Weights of a small transformer language model: no biases in attention or MLP, untied embeddings.
Each number is 500 + 25 x the weight over its row's rms, rounded and kept within 0 to 999. Layers, rows and columns count from 0. Numbers have three digits each. The size before them is the row's rms in percent of the matrix's.

# layer 3 MLP down (transposed), 1280x320, rms 0.0413, rows 633-676, columns 160-319
104:496539508512512510459481535485488473468476508499514506525462480474525466535544560493484530496497524495473508436524544491508471551450471512504461491470472519505534485530521494481540510500526562474512512495492531500477472494521530502468512527482496472486478501508512513508531505500507497522506497459468457525530500510512494481504472499493520489513504532512473527501508536490470504485546488522527523484527547515503500506548488531532519499523506513476503512491500474491481477514517462
107:458538500490508470523466473500486490517493483504518510431490505522522457485484506472482456467477469518504501488531511498486483470515495527490513445499537540506477505554489510527535444507502472488506490500524538450506518510492513494532493506503507512528503447516485454463504545511481513488478483486500511501475488474462519480483500517479534503527451528531496520508492521511485522486514492490502513480483556477479551483460530473507521501489542464521490473487476475520458482478516512
112:501518483521490476460469514513524535511447511499537469527485475496519530553504521521507499542458484521470471463445454504480519459505492505506514504518510518504525438501484512516487519470544558468508476517465496535483524478510514507491518512479525539493465503515510514495465476497507542545536512492512551484487506506509510495493456459491496489523512492514502474511525531473516511507496485532534457491496484493496503472503505532492546511508494477541462508481523482549533514550511485
105:506530537500569496518488478496508509521485513498459498499496512483532518535489497489506497495513470510500537463487452539509452506509468512560499470464478528483511500480471463504485519529535533525471509530494503497462529469499482497530503461497492488550499525506519510498514534497473521506528477428478522503524517525457487479500519500525448531476524486532490499520518475535534535522499475538494464501481519499483511546509489419518463532520472510478495506467502532483506467506511487
091:487555547535473518524504526484513535519499465504514498507523484526534531498476527529514528505504570465437484512453518534499494489505524518467495539500524493522512504527445491504509481523495515443512514480502470483524501505519485512504502460493511527539515520457515473490512485474474473448502468485532507490519442496507487536495525491479488525478479492470499493500505469526478501498477446499520446496513513508478492520513549493487496482510462539466514564510465510505487537526532491
091:528473531501514500469504535485495498489496474502498528488531487535487516514513491491504531485494502520454456492453514498503509515516514501519477521465490503469517516465439521549465508499504507466505470534518506455467513459475461473533521496541451479520496490496483502517501513504488469473489468521469444482481517486524509536483524477488520520496485508520454510503504521512485509577445478510519483510475509550460508480504549458475504562485530483500534531474458529487494497498509476
104:457500499512554481496502490514498488526523534509535479498476462495494491449470524502491482512497526512500488501508483474501496510504508524553493531468507482511507522520492515510478429537474508486523491518464479428532521540483456474512511477501494529498472482521506491542503491527498487479498486470482541464532481518513528481468540483512498466485471540507552501516536469525505490486468468460504491513535461525489454527462511482528483484474506505501536496456484525513501517482456482
101:511522530485520486494447480519545522542555519495519478508479477496533488495482540468498491539497499512521531526505448483513489497495482473445485445510447487488508487515506500497478496508515451528492510489514513502529487503525474484535489519430490503478485512487512520491461490518465492527493489510552508513495553467500537536500465479500481552534510494491526491500494553502506528478458511517491505480497490475513473531502445476503503462516503499521479477549453489435454486516491546
102:512495467509471547479492507453499474513503494524497500479499530494485508486510501450517494511472487529498509520489523465522515496424510481505514530481505538470553504446519483525478487498473507539512507484530501527488487492491491517507476481547477497527479493492506505492506475496500507534494504499467502501486547393518517500498442476491451454479547519518480494526526514508477461491486545572469494491512514508463483457519513469562500502502469479483492459479519486497521544511543522
097:509504535506469502516495497526502468503468494470477500499481535517500512478486503522536518475472522451485509526491473474519518495492471506499517517479497472502516465511523534462492503481490508520474567462513490531525513508512495525544455519469501512488519456503475524519503483499496490481534525468483531528515510463479492498500510457502418493547495514550487527534425481501497506464463522488544535537519498474477472562530523560496503461571493479497509507486514516496531486491489473
093:475511491511513468523493514467485494524497506487499468491517485477491522511446499480473524530477531519531455526501510474498515523515503492473526467478526421524530517523475500510508496451451519476491464471494487526483532448523518486538507530499495493550501513478531445493505522492490502514457499557533552480514543569530508509454452483488530503522511480454529521477473481494526494488530517488496443526503487517514476480468488512510475533510547500487484498499510505480466461488492495
106:535513458516507509513486485501503483550508448519493504458491496472504495484493517554526499481501488482490489477522497496532490486544492534504486460515475467471493493481470475523509498523492519516517492508482502496525487501491481445500460494507502430515496555520477459479508495483508493503542511495503494493509493513472523474528538538489539504530504462531504486549461497533457456487514515498539508507518532458518508515484461528576521480479506496527458518478552478460461505536501499
092:475471498535521493590453522537559455499499468542506488514491482503479523470478509498485470505548481466507541506490487488506493556500512476502485516504507518477475507485532537500509460486505483486465478519409500492524527498405531489511519507539499512511496486477522474551509462501531512504506486515489515505520502491493525508505440517493501485522479491483496496481500503448495515461480495500484506483512501548476531524509461526501498482484491479466492525514504505522512503496511474
109:534477503532480511484465502488501524490520474464497518529499491466494494466509499498518443483543477455480448475507475573485481539512535511506444498503479454480491517536496498491485473496500514492501497516543519498492501540490446525500558480539535501498493506469472494524476465556491492499503547499474511498515551538493491477482501517467531453481508551478471472499492541541485495493507525533475497470541494519495514500489459517529500511524510469495491539525478494537501488514465495
087:497506524465499556463486513466480513473471525456496490473463492537520485504488504480503482540520476539492484493508552494528498563495451483521498482497471487507512470513547521485518498482497450520527502483508518505524516511518474494490454496474516518499519513497535502472463468487437497437489487512519501484523498457497490512482569450510534513442498475500477535510551478515474461460539527549499502516476471513482482483525499493535471549504514526507497510479488558487492493502516470
094:502481528459503527553522537488507499531482485559496503525487488505514519469537515525521512504521560509525479509486536476484488478512476436469515497532531460537504528508544543512499480476491525503493490463522456485455501479481491561516504551516492525488494473530513509527501509463512499498477491549522500504518504516532509490465524540496494500530492492496479454519507499499521519507535554474496423464505475523520511531508506477480553456482503507528520508503481514518508511477447502
088:516487525472494546465514517525513483501495478500506483517491474479438503554511538491483507469536466471529471498494475481512501508472454472497509482491552454494514491498491524558489500522510480494495515537524526497533489462512525512493482526519488516495486492508491489489503495528511506503483547535505509467478491533491486489552516479511515472522443477455524519504555457458511462527505506512472516483510490517504497509511533495476519475455476518484519533448544496519543511499534496
108:502490508469494496480487414476508502494468475485514483533525495550460527479522535510451493478456473471519466495522504503531499472504520495530510486470508518497516527507531530474512486493491512511500495553530514552504474430534484502461539516520507506515512507457518459459485492527501512551481513463478524530485534481491472504453514517503496503517500475444495474499492448508495520505485516524468520477472493487474485513469492488550534521484500509483503488523506505538535464547492487
100:519516478470486524460520480505519521493536499523504492483483481470496497462469490515528505552500518520498535508476505498507506455490469541496485487491499474484486518520489502507490501542495501516518522518487541522493444478533509520438517481496524518502531495509469508531505453481475443470522544516514462479450480476481494503482493506455487486477500513494520434480444436509472485509501538511518509495424469499534534479531513468507516493510535487493463480531546495461498503482521495
127:540495486532512489494536526477500491512493498511491466519487497507563484469486520496506534495528518564532539499493495535500511474533526568471520501506492495517518472506468538494478477533525512503497532541516509501496503473505468539513439507459513505536498517474483480502497521477481519524541491493507472505493523510479507502518498467510511507519558494500553473534512506566497496559518528501501506524499485472517520497490525508515490532517494460494479483515517509490509489529524534
094:540524512517452483540475516461463508499496541493495515517472496460531478541478472505496482504458508486544544481530473552536501505526514469513505498474505525448485509533552497495490511502446515494472485472466496549504491475519475525505534507499478519553549471526504536513512491530484482506554491533490484520506474491477500516502495526521463512533484493485478465491520474506479488512552493489508463503504507510535489528522489528540515533518484495496522548502509547495518497506493468
094:483516554479477531486499482512487502563531518483475485512492488493463494497504510500488480469494499496519519474482475485477521488493523515545505502537448476519499473478480476513490480519474489535484542483532515479493491488543548526535504495475488488489577552434532452488524467495476522506532465496533498514534481483505478538482513496504517485497524478496531490506515526512480485523498472526476494503541524444520476508532554497511508497472481515522533487469538494449510552508447509
111:545460489469521439471524469530541492491524522515471523477446478454505470521536511506517537460532496558506504527481467532480480487507501522542503482501476525495489523501516511503461485489513486490517512465537491489483515502536479523531487455483521506527556473533529495484507493482478475467486546493530490508494510509502476497518484488504458519564502489483469459520520447510504482529513515504506504536491520499513489484517518507473519500524503515500482509534532491502486478524496515
101:535480486520494513471501572482482533498542465488493504541500520529483523490495491519429449536561475535462508545530507474482522485471487514550537516489518489478489518521509492541507499495501488519467502514530520491439511493480510496510514511525466490525466457504474500494495491505492492492512545516500504520527486476526509522552511501505454476511484483481530506471486516484479477503501482487515515511437508487511500511480481482497524490504544519495497532506520494519463506511484524
102:525498512536528481547491500479563505522520495547511534537516509543528496503551508515504522513524473534482474455487499509507459514515510478537446477493457491477520481486512485461504493501550514497545469524513454465497540478533510501454521475495496471489525545478503518534452493477499525528533522490479480513512510495501497479518528487504507501485531488538526505512525504497460459529507492497466507498522512539505519495520470493458546578464515472502510519506517471498505488479491486
092:519478504516496508539474479510498545543496523522516504484524511469486469506452496504500471500486508522544519521488497478461536476543430537496519528495492548498515478514492490492481502488502489536510517487514482518522455460498490509520547516470521461504471519505487494477526520480475539433453510496528526501500459488499468522475500498500516526515453496535447445535515501474532501536453491509504456540533521531507492497509490476481533459527497531496530507502470489495512473510492510
109:437504480428480503521485513503510488509491479475521487492516513507520483522512520469527468494529526503502569506479460498447472495463536504546499519424481510477514482512499535522457471488496479481514485527476501496494477480549479526510469519483474542514485497489482455520445546494491490542553512547528500496510542538466510544525531434465493534525533489502478514534526499501498464505471492522499471476528471494469496508499536510511491491486515498492526510496496494483541495503537529
103:461486520528499500456469492487517512490524446468488511555519493475533509477479508451493470484478462509491443478460465480504504469512497469539491514490517476467547493531500513485482486485538475505496509499469467504522498516506458514594500504567476507529522518519509504480459496516514522509514516483463482470497504531516524496493515487519489529505519501479517503511449465479504490508501506503509509504527496494537468507513521459497525466493503466450501519508475466506505495467500494
094:491507485503522477495526454525501510448513532531540450511499492483560471541459488496510539471451508471529509445519475502524481537508462522505469477516525484489494505513499521514477513479501496518493507466491453477484491500524499531533488480500490503517514473534459487536533502480464532512514493472505457523541475470457494511523496502493539558474490506485476486572533488482488480519521524474433518500484484481504509469529484500497503551483512524554524516443527470488425500516489485
097:520488521516517480483484465465506530511517473463487514528474482498536525519466489476490507524486525495481536530523483452507494455530526515501515479502484480495494491458524489512488524487519478466527490509518497454532516505499539478540524530549470489498496528502516518474454547543482532478506481521503499493486549513455512490479499543499503501467509520484489498569464485517511511476528504508518550512511515463531450495475482501474535500536524484543477489514500556526463480472509480
099:482526510500484500478525534462511460509522472469511480545521477498541462535458506464521485498474487507503553497522504504534535524495490534538474493481467515470522459508490484485553518432464520514502507491495534488501513531532495513505488497464486527513509556550492541507499518475532461534510491501469481474554522473476458490515494472492486497561468491468474484516501527484537491504524474506517451542432475477443527471516464487521506532472495549470478505491526493465491508525485504
096:500462510511472472488520496476538486506508479500481464496504513551452507515450501514532498516501471473465483463492523510483502449538516455479474516504515494513512544549497511487536487498478501512445497492497499504515543465489468533521508493485438504500498514525495518533477506511507483474479483495479482514492602509530503525535490502472503477509495516494519489529492507498475513522518501481485540535505492523511468488499535547515469507508516475543508505472510494506545474520483504
093:528494503497460528500497427500522470499513489442494501452460518503521493466497510515539519543467493494468481502473485512483470483491500492507470493494503491445496487506533476474526492519529466498504482470466513546504516492518476498524502456498519523554504507521510492554507494454481496515480497505492514494471539480487524502503484457473486493532502475501509515497501475489467526478483497499492539504506530468524491511486496517497526460531486529495502462520535504534517479470467495
100:484528508468457503524504529539471489438489509521509489517445492463500496506496514491490496486509515525560495546487517497552531514497501487512532503487480465484557533495502485501516524468537519481488479494531510550534508475495476465443533463448465542479483509522504553499493502507497497488451545492522510528517525515517537504475497431529524476527482521491498467479557483490505470518529499481473481551497482482471533510495542506509522494479514486476533501515463501498484513498513486
099:539489498508550492495463489484458458516512510495502500492509503516464497499472488481538488505487435507518487503481470470474508466489528510489509526452485469504471483513514541468486535528500517490507493515548514523449553494519524500511531511480529496514481488505549493509524513540529479528516528427530522499501529460470520470492484492453493521512494451519543490515489475487519488527494485503477470518527450537454531503497505524494530524495515484509479477501503444541460507500514523
105:451478470468480469558524484504494484511491517465544460451512475530512546535521521502532551485537499505487478471490517481491508474485540471488515470510492466497512524499536500488513477519525484476484498454495530482521458518479508492550493471504511514472533482487465505528475467464465487500510490515509485483488535499443471519483488503511496513473502506485450490526452485490480478458527463485468516500519466501487492482506466497473498531535463502510501461483503484554521530473558467
099:513499459494471477493536500516482481544520497492463485489516522495537487516525549471467478507522526491504500496476516437475479482504510509490491460544489470483503510448520535525506508480521492519548443528491483449474441512526492519519536509455459537508511477514467493520496474489508505484476535476471472509525464524479478447536533542518488525477512436480476500457494490470513481503559480483487511525455502521501542533498496512469509509506516482570491531485491505547513513490456496
102:461492483524476553518530512483476521504524476484466473466486463533467473506532523492486496512501454470510472498490545515509495489496489502509519477469504515451554461477517455507503524518524525474468507505501487527479469529455461474507474499514512544487521522534502466499444520508505514504462511481502545478543485509470463470518509494510500489522510507498504462460482498500498475499512465498495506525502537494533450529497559513453497471501518538530506520449426507452485540518485484
092:532513485487532533513447441520486492499473507451469505519503485493518475496564448460487502497512500527467509498512561505483456543510481475460496510470450441492467515519547455509477550466503518507546507483517469496503518523481518531491479507538535527486468495496450534505528494511501527485489521474536512499477519486503499526503481510501460492492472464511522489508494490517479483497484575525516515511483536471518558487496484536497490551471511517464485513460474488517516502498531521
093:472516491513503517506536511504456524468506500488525520523498510499493489448493489491487467502484493513486500509514508472492492496503477500531467478488480476502472490450486515497485511506543544485502486449490507528450535521493517560509495480557530483491514522498468526530503513476514480509568508526554530509509538502496492513512458507487493481504541468545518472528501496484475524443522473513479458466506489514522499530487540480485477512498509502510505478498487474488491544495482539
104:481515527469516475490507502473480485476481478515493560490489470505499497516474513514538478486512526498510476514535472486529511558494456542509532536482560498508496473509528480534489477507500487501500507502498512534499509527484490507522463504514475504503521508485544537536481572498512514506483550496460523527493520473498482499489453497469485476540468544527497496466496495525520491487510510492527473490490491465457506507501491470515501488539497524514511496484490540501462451466486457
096:489514517484476526513532483536474503573539531436460467503500506519488514499524492491479533474494504525490503519473498502470538464499508527478504494535455533514477535486504507540512483520482477510559509490470493485493498511482507471530518497511483533501493474470472527522517492492517498518474499475501491541504482504521534475500418471477481522476486507440483470506518520475484505429487524527488516486490494478484503537565484504512516481515516472472480486479499499508500506487500540
096:567529511481525479490522468514533504485463538526461511480513509466461532499519504517503493492498513489497529490522539478477458479466532526492518485511515460485508495474507531519504508539500496439494527478495525460484509508510476485508476491430508520491485499513516469502495523491451448496518463515480548559498540488494490498479512504481484496547500506497533500481505463474525522462492513516484520482498534525494510477511499473569500486428490509502476515479508488514492492525518505
104:570503506461508501489481472491524479528529465500524535524526551481493538509510540503462468510491541472493534480474505540507498492493504505527487487516482492491520499514488495482488471516484496443508511467509462509534514497528559456528496483515505467506520522484496492496509501462537486512475521525514491493456497503569515455487493504503510506469482520549521532493555486513518476493505498505503471486516509512472537463548496528493567496515430539445513466449541500517497486457531513
# layer 3 MLP up, 1280x320, rms 0.0902, rows 634-677, columns 160-319
105:494507526529494538499478507504539478494505553504484510505496507490490536475498504495516464528499481473518486475462466508507499517537530523490491598435527514462502508502507457516477490531513511496520494482466509490501490487499552478478489504508480503477478510503539475485533503471481501511488521453504479525476478521482506497516443513489512461478458488507516503458508483541460487517462509484488534527501470507511540548461465508465530527476533462499486486508536508467501477501500464
103:522534495527484492562473511521484507487462516511511546483500522512562467476496512510536519494486490471496440456523548513520495517502522528481542509490516459436475534541522505530490489491497557526498470486499527485543555502495513499523530515486498471506498521522483470489516471471496483513469557551477501493501528489510508474478532528536474514493563445467476471495502501503479491500483456438538534541499512469521504500483484497493544500515490511499556521513503502495506482537503471
098:469504511540488514451543457493558468480489517494509494544499481461455496518520470513499516476491502485532493525504506439449529510496488503485507480465473510508487509508538524498480488518498519505486482545526506514500528520506497484487520514516487495485506467519479498492532515469543495508490457534518512559522464490490495520531472502485477491505483513491540480541490513424483478486520528490502500487529484512485506471511481517495514484507536460498539503504518473498532551520473496
094:529469471505513535526499472489506526469529502517493513491510520518435528498517504481499502467498439475523486461495528490511542489534489497521490477492482504460522471507492519527492499461461479478468523509532516494461501580459544505477540517474489511465529502488481504501510482525527500498499495476496438502494482524559471470505509515510452507520490515532521530511497494490520507539513488469500495507500531482521515519498451542508488502513508464527455480482534494539495521496467541
106:504505519529488557552515488514520517443519548447494475491488519473510468500538536530531468517486494474466505498484503487513531506478514486437504480506562514525506549563475480506510487487493522527494499465504483492504429517488504532457452512507511512522473483511472498478524495491539526513559480512497474532507477485473518460516504491496494525475521512481539506494510473521512471486505473483492526475494476515523509518562516528528489522519473532481496490497529495482484493508515522
109:559508513462419493507522507529494541521520532438502506499486556523496472492513526530476511507493476499489484530511498513505524498485508466492515469483444491462490514488490555551539509500530487525482489506494496523488501494460532528528512491542474509476529485491490488499518495481516493527527490508496513510463540535504489478473523522483500489540473503512480486531517536481503450483514482499502495489482507458514504487501521513492497514553497491546485465523477460503492514502504496
099:484488557498460501537505522541529476503474484530451515467508493510489499486488507504487563475525448535473524508494515551489473546464470522541479489485532465467465521506506468551509489499449476471512501525432498543483478502525503530482520500520498502497437543536477469531505483504540553509542510488520531518469501509513496528498541491509449531508524521534475484521528483492471517480489506493505517514498498533539527481512534521470477530524504530486479530535523544488494528525470503
094:470510518482531480509514479533501510460524471482491488490540465516529504515469518514510519520458502511498506447480513460507509509499488515526490500501513487424509500487507543464560514511524509555502487551410499493505552503486525507494512508451494496496487478549540527479521514484499497510471518501506473481534476526505462492498475530485474481467483551476490505524461519467523510485476484508532481536463499492528502520531488509498503519490520509456515487467535476525543528483513484
107:534486527510492451510504494491491499449522481478452554477462448500507469474468506518503567445535528485489492493501498490457538470488516512517500477498469405495487518446468520478477485527507475451545512527485516487484518525483508524478511509489461520478462504471497471483503543527521523494539513485539474493484531529452532507476499518517454482444503537500481479474487462480518543534478508515465498491516531519536534515485517462478493515477486476513530499474443508481467479517489522
099:524504492457499487493480516508500495478526500544528518477510513536502480461497489493530487506463520552522525465487480540508464472496536508526515509525506477506475507510522515486530462481483496518490521496479478464511482498532481488455562456539540465495503501481478519517520529504497551491472492479497517545483503533482517513473498535541514505490477510510527491509520509483536517459465505520502492516533513507463460492535522487509511549467439513523523544504514509472526547501445499
100:544518455496490510462489525492519497530490498446480523515477521526485516492499505469510516484529499506500468520524468533473479543530493481524511542527563505439517488523487512533465517503481550514476530485479481507512468515506480504516490504462445475500491520491518479470480531503489450458488538510471513507531492543484540510500488487543448542470514517528494491496469507545504524526509528458512445495485476457471538503514474528496499490503485502490478499503476503493505462492526508
105:518528520498550494501538549494502459525464532495480493487520492487470542499525477515528481468491509490458489518524463486477582478534513512540463508489567466482514505504494488474517527481503531518497484512496483510481509521542487500495450476486519497472473529489513488498499503536495479509489460510497511487414521537491458492486519491524549525484520560485530504505463502509474506501463473506496519536446531462479494477517544523469494510507477484513498550481523545493471469486535505
101:477478504502481505508507511545517476461544494514452478492445497475476500518526539480501513512533526472492503521498507485529495499480495498490530510475507491512478533553458481502464469476510492552526463477488506487512479489487500472487506478526438474503516432528481432432488545516496540510503515502532481513487496521517504507513472471521536488513454495528560526498544538525509484528533532505479495485490494554557503471565476450501515514470521498471474469519471516517520552497493498
102:491521478534486440517517472509501497493466453539506499514488528464455480520493486497471470458540484498493515499490504524485524475502515462515541471483496487491543530506537505410472517511464534505485472501571473483547501495488523474514534475500491484483467497505482508504502506506558510503530496532490512533481548511495484501500506482495512495531495513546527485459456550496530522530477526475476440468469497479511515469480513523484530447491482506517513468480516486501500562487481529
098:518524506501482496501438487511496507495532518435459497473508493470480455480507502479456473495488497525509505513485466499488471498494526521504452504507493459481497467482505503519460521496460475545492464496473454468534504492498486492482509467463521475509490510461519513462497526501495442429509463483541509538505554481498491505511487506552547480510487480452519506480518526565490492455501546518528526525513518537528536516534487487467473524537449531521473448496487499450484497498553500
090:471529511509492459528487514472511511491476531472503498517498515525517494446502464506550471557484524480478490481529548476482514478537531491497503519521496475490482501518513486446503507509523506525489435489482474546515487539518422528513551497502494471534521497515478505539498495512481546475465483456516486529528520460509532530487469513468545519498500495510489517516478523517489519476532496490528477504490514515504515490504476509517486563484506501461525497542498518462495499508477521
104:477516505525494463476517523557537520480504498491524511525495525486466497529567513525536494504466497499505464500504495523476545478508489501506534519500538484473515505525443518502453494488491499513477518525533527495497465518519520506487474489478447515509461502468501499510514510511503542508517551483497492511505506556459524481506490549489491487491489515524504529478468453514482516511463466495488489524511504496497507490526487502525507535515477519500495477514517527508529456512477541
094:528493550496498544563494493495508478494486481460502457508507519525542523477483501486523501498492591495493495522509550517548479502436520464462498465533491465476513514564513508459515477496472483500498477471487506468507504483491492542505495499523453492535528527494490496482528468494512542491497517493515502473531539519487495488503539480516553499514496508465530531503529511504516533494493456442520506470504499540475507488480495495468488480514456435519449487497485484519515510504541491
108:454481469487476511482465529508492479520563559449470497502507445447486493483549508496503518507543515531495523496526501499495498518491471529471477532487491497512478526489471477484498496540490492544476495515487493543498501527520532519489492467478491441479505489534498541505479511462484532468513470519520494510489519455525482486488518462511485469505465507510504497489497462490517483490498523518548447506515451495501521517508490465474434474556487517565533540540475507436437519490489511
092:449503531493502523490499481455532481472489472538479485493501497510463481476482504521508516470524483498465509504457522476496550488512481520530474504511505508508499481478485490515520477533521471525507544497523498469512516526491473473477456501491498488459499511525553485558513503501526503481484505500495493492496515487470504520472519506523488424426483534530525532506489486487496548520482534487513504503451528522512577465482499474482515519505474486514494508469509455514457509519505557
103:533502483516536483461442516517494533506513504485502510506497527526474536497462552526476533514541468498490509441501492510495482499506543492487520476540506538502458525490448501457483503490489529511473445539487507466502499445501515502505481518495509522500443496498503504481517531580488479498459522465493479495479505513507483510476493544505502487497482509504470484489507486507504520472508519495491453513482494501455494509493493458447481499481475505482468439512463466495529505502537475
096:524528485518464527467479535512488475515528514470472503498534467459445505499496490487487477532484485492536471492479549516520500527527492502495469513488506479493506479519492453501493500522487530512525487504466484543485517512529492465486452488495531463452484521495512514526453532507512510501562495492523541476503507503528480553506505454490465486487508489552508491504476567490537499496512533512515503489523450470481514534536523485461499512496497508515497487498457504537508481510544530
101:502489547453467454477476504492512477474458493545516507508518498497522531509487508494517539496510546541501485480533475509508524474471475465509526525479504460545530467476516526469480503520468458464522486502477477485572476498540454495460491507505520514500508538546485478476483510494528504529462482486469511502513471491507501469499487479534484483540511517486496489509512516531480485508458477505471465499517516544451509482459534529514510497488456529528503528530508485482525534501532493
099:521488469524512492473493531558489555475485547442495488504519534489502539515502475469512514520520524534479492537501456524462524558470521484527519536525534522512481514539544502497497459477481490512500482459466512494482524502504483517492532498515444514494483506496481500490514522502497462463487521538520497493483492523479495520465512515505498524523464545515495465473520495539543527472494485524488485473482503473476474485467499506519486536546481491478498511474483546494523458472450500
099:470550496477513483498486542546471487484525439499489524478486507503516468473500529518513537501527527491497465484515508510524474518535521480490507498500535502504498485505542471534480512504476494491484499505528508543506484530498436523497482481479509524501539485513504535496548482509517474504492493472483500545488540492517550496553484488488510544532473534508515529500525503507515458514526520555549498472473454464493508512509456487505476536498480491516485493523518453488545525506500500
108:481489473474519490513497505538491529507533515528518496516496489466452470528493506543474529535535541524498472481489489474499533503478524477512525432531543501486484503506526458513506478508539520462551508468533504500502527514499490489519488485491478475442504512508497486494506495460495526482494512550474506489512461499461488503480505548544452495499513544513455492483474471493511539515533489480485517538481503474513504530529450479513490483492511477494482534476478518487508493540471487
092:495484478479525478540520525497472505529554477508520499449509529504539473508537522438507480527512487502512510514543561527467473516520525542516521492499535462511489496484495526534527504462474504496490526498513499552508513477541541472490534500505508520488487483538550494509558514480530448507483494496481498499449471485501505511513493460510461493482509522500474495472492515515484503478481455532503478493455515470529532494532524544483513507529500520501512512514490553500473480505546531
106:507508491499490473504474544516495489516524521501464493472472514507510494482530501517499507504461484488485492488568535517502520476502479476491509498477524499500523552512502514486501514504467446486457497529488501555491489501514524482494502477521517485518482506543512503509485488505521462527493530570476473513466530488515518505480486505489521452483505487460544474525474491483504491542490566495547490476493465499485481521526525503467501446533488521479497487485503546474511492480530567
098:499505534511534457532465511486559499458484487490491447509495507500484502503526495493490546493521470509471503512538508541499534499525495515484485518478529494478579520493504446473513505480512497480490475542506514480520543488506529482470495512492504524487477516515526486521500498477485497489475516525488494539544506496485508494453482487510476499436467482479516528515484472479475513498517478532447500480477535501522522529465436517547522526555476506458502513488560535509509502538523509
110:512498493481479530489442485472550495491521524498457510483515520469516511530509506544544523517519512497435508480479493521492519523457468499461509483493507474504485524522501512496470510471498533488507464527489483539501491512450498511529486493556501550522487478457501483514507473497475529510485507521498497459480495518479509489483518485523491482470540501524485527521502474529484484514442473493498509486490523514507468460484493548501537511511493525508496496529495505504480523471539507
103:550476510478493469457501515509477470438540446448536496514475481482478477475513549513502504477546463508470523492494493498457507518468499473520516495502469509500550537471469536502509524533557521455558493490528510494513527502552512503476483471506508471488551488494494506470461478503498491495579493525503516509468499511477518467491496519489473467509523505485491469470540534488482485523507565506500487506516533452533503493532470517456477487501517489518473542516541506512488482499485477
094:483496522504532542485501523493475482544455510541496500513511544458486488478467502518473501488467454531496496524500538482506534462531490477476474513535533474504491473535517500544504485472512500547516506517502507472518501533478469491474491530513499492490533490493491479479479479484512493462490460486425457510511456472480463548503479538468440496472458536472491520533497510504515561498501491507449451555489465521485541520520521473540499555514490497467506467496484538468488533521529504
098:496479490518483538505515493451514485474530410526486471514497527511491497486445487476485514524495513529489486449457513526448510468501500481496483503514523516490466542501498499498497477503528444497521506498501477488477507531486527477516466481549528504467500525455485532470516507529479506510489529475461492519483528449501455475498525525505502522443466498526482522491478474501478481529483472517522509504503435576549447506521532508502472463496521512473556515510524506518519486514550548
111:556497536451485513493509508540474541468503468494456484506515490489508466531554504497513501490502515491487509503516489503454482512497503505478519469462487498476480499459460486512523487513476506465550508482529522513450526571488506522513475533497478482502481501527493526503570480505518530514504550511552516517459502540471492511512531498516476500496513516494508486510519532467480506530534499487465517500520496503493472467502534506489507490531507465547442492468492529459481525493487514
088:494481446485511533475506493505532487536518485508471504506427495503489516465485535490488513511531499532506464487498487495498512504516447549484494511486503492522505472514518490469499481551475515524491483463471503529488476500517543522518495516522503478549467522563486545494511503499534519518496489493548497531500480473465464498520509478473458492483516498514505527469505507465505498518489486517521532498488511490494502518485534526477462532508548533521544538514500483474471499505464544
102:465515521499508543484465505490504525492488528483472454522503525535494483438508510478494522523479509502479519465503494497461487535462518500499485511559486437487535458485473476540499502478489487520494484523493517476494549521530517540521472509489503484431529531518479485474483508502530482511479472432503498457529574533516533450509523488495519516507479484513473509477524483485530449501524486472534510503514512462465514517477528453491478542496496492501518502466520501492485516464563520
103:460451527503482513509482503505537489509455429522546525502500499471504526526483500511513474530541530510511527534425466515490494500492512497514527515476506452498470504480514468480476481468531496520488494490523489514418503504530459468479496521520497464500467485519552498482499511548506512518480519466490495498489500506551515487514498545510486503503479479511512509519523513544516519517511508465490537464513491531484494516504495492577528470519523507470525518525460526497502507543527507
096:538514516527528494495444542466554480517523474489489471493466575488492507476474509502488498519500497546500449501513544535501490496503494542523496518502522474493517492470508531523511489520497511515510497526443529526534500516489445509500483528509483496514496552508429470486493472491556466513486509480470486494554487478516443508473500429537469520484479501494465481493527496517486477458555487472546485463509485486564467533482512479483508501533528490493487496522466535509494560477526524
101:492524482516493481460478553464511490475509518509451478483516494497521527512496466515555468440502515527523538456506515502479524484511506510539498487494475518487499533534579487496529481469533482525498527578532539531544472490505511470519484505466486508482479503523502489480474477497475459525468495517475522479474497486495495502469536456522493497518484509494510511500466484524530543465454507497500545493477459472485525472507510524467495437487487479494499492510535517512500511510528489
098:505502499467537495493479498512482505503521532472504448502545486525541482510538500491500534491522454522503484522468482505472539494487524452486514518523475474492474499510507522453481503475481484509525515506516520495512487466490525489486571525459468485487529492512492523514482515494508485510486494483505510505481462493502532495500516476518509534536482501502471507526515478479475492456461498477494449495532482510551524535522542509508492523483516480469535546497525522488542516527499492
099:520532494484515562488495530482508540483471500547493519470513493500553524454444477541556495487505503520484499462518503512470506527471473498498455539515527473497497442502534526446483524507483566486467516492510497493537518494531498495498514474500468496491524464503541541478517500513495489485456497538510521424490480519515544524511568546467445451489530539533502534542493510505520514569511479526518497511513495523486489458501503479484529529521491507486480504515468487494502477470489518
088:464521476505498492479482465512508482486507462482528486527482459508548498503504471490489515520463483489472515523506497531521491472513485503467484502482470487487494484493495451526544505499463520515477513563489510486511548457482550495557521499528539436500474475486510581458519512516472526506476478500517551446490482534514508462517494503509541533480525456503496533538541487516474496490484500471491520479455473476484504504497542519437465516519521511481504449480487532540484489440529491
104:475494513496492516507510491504539533507488515508511539494502493498502539525524516475433477499484543509481539484529481490455510551517499519479451475486516522529524486497494486537504510484459479511534484504489529537463544502527485501490512486478513510472435450522530487500492454529527569472515484533489488481480502520470480514510476484524490510504474501427477499480501460534482488457448502490466527485481526501545521495478481495520511496522562489494533454489500511493510530500527531
101:536546508514493493489528504497509490467484544486494517482463516509450544533526512491495503446522520522516508484492476522498499505506460512531533502520487506489520461498511537512512567460505494486479471490515513522490518469529482506514477467489474491510510536548465513519505508524546496516505513496533480509530485485497525496474488490546488499467513513478450499470527519475504525464521547506484506467509509491456477482514497509497511533462508506514499472503496470525519499507511541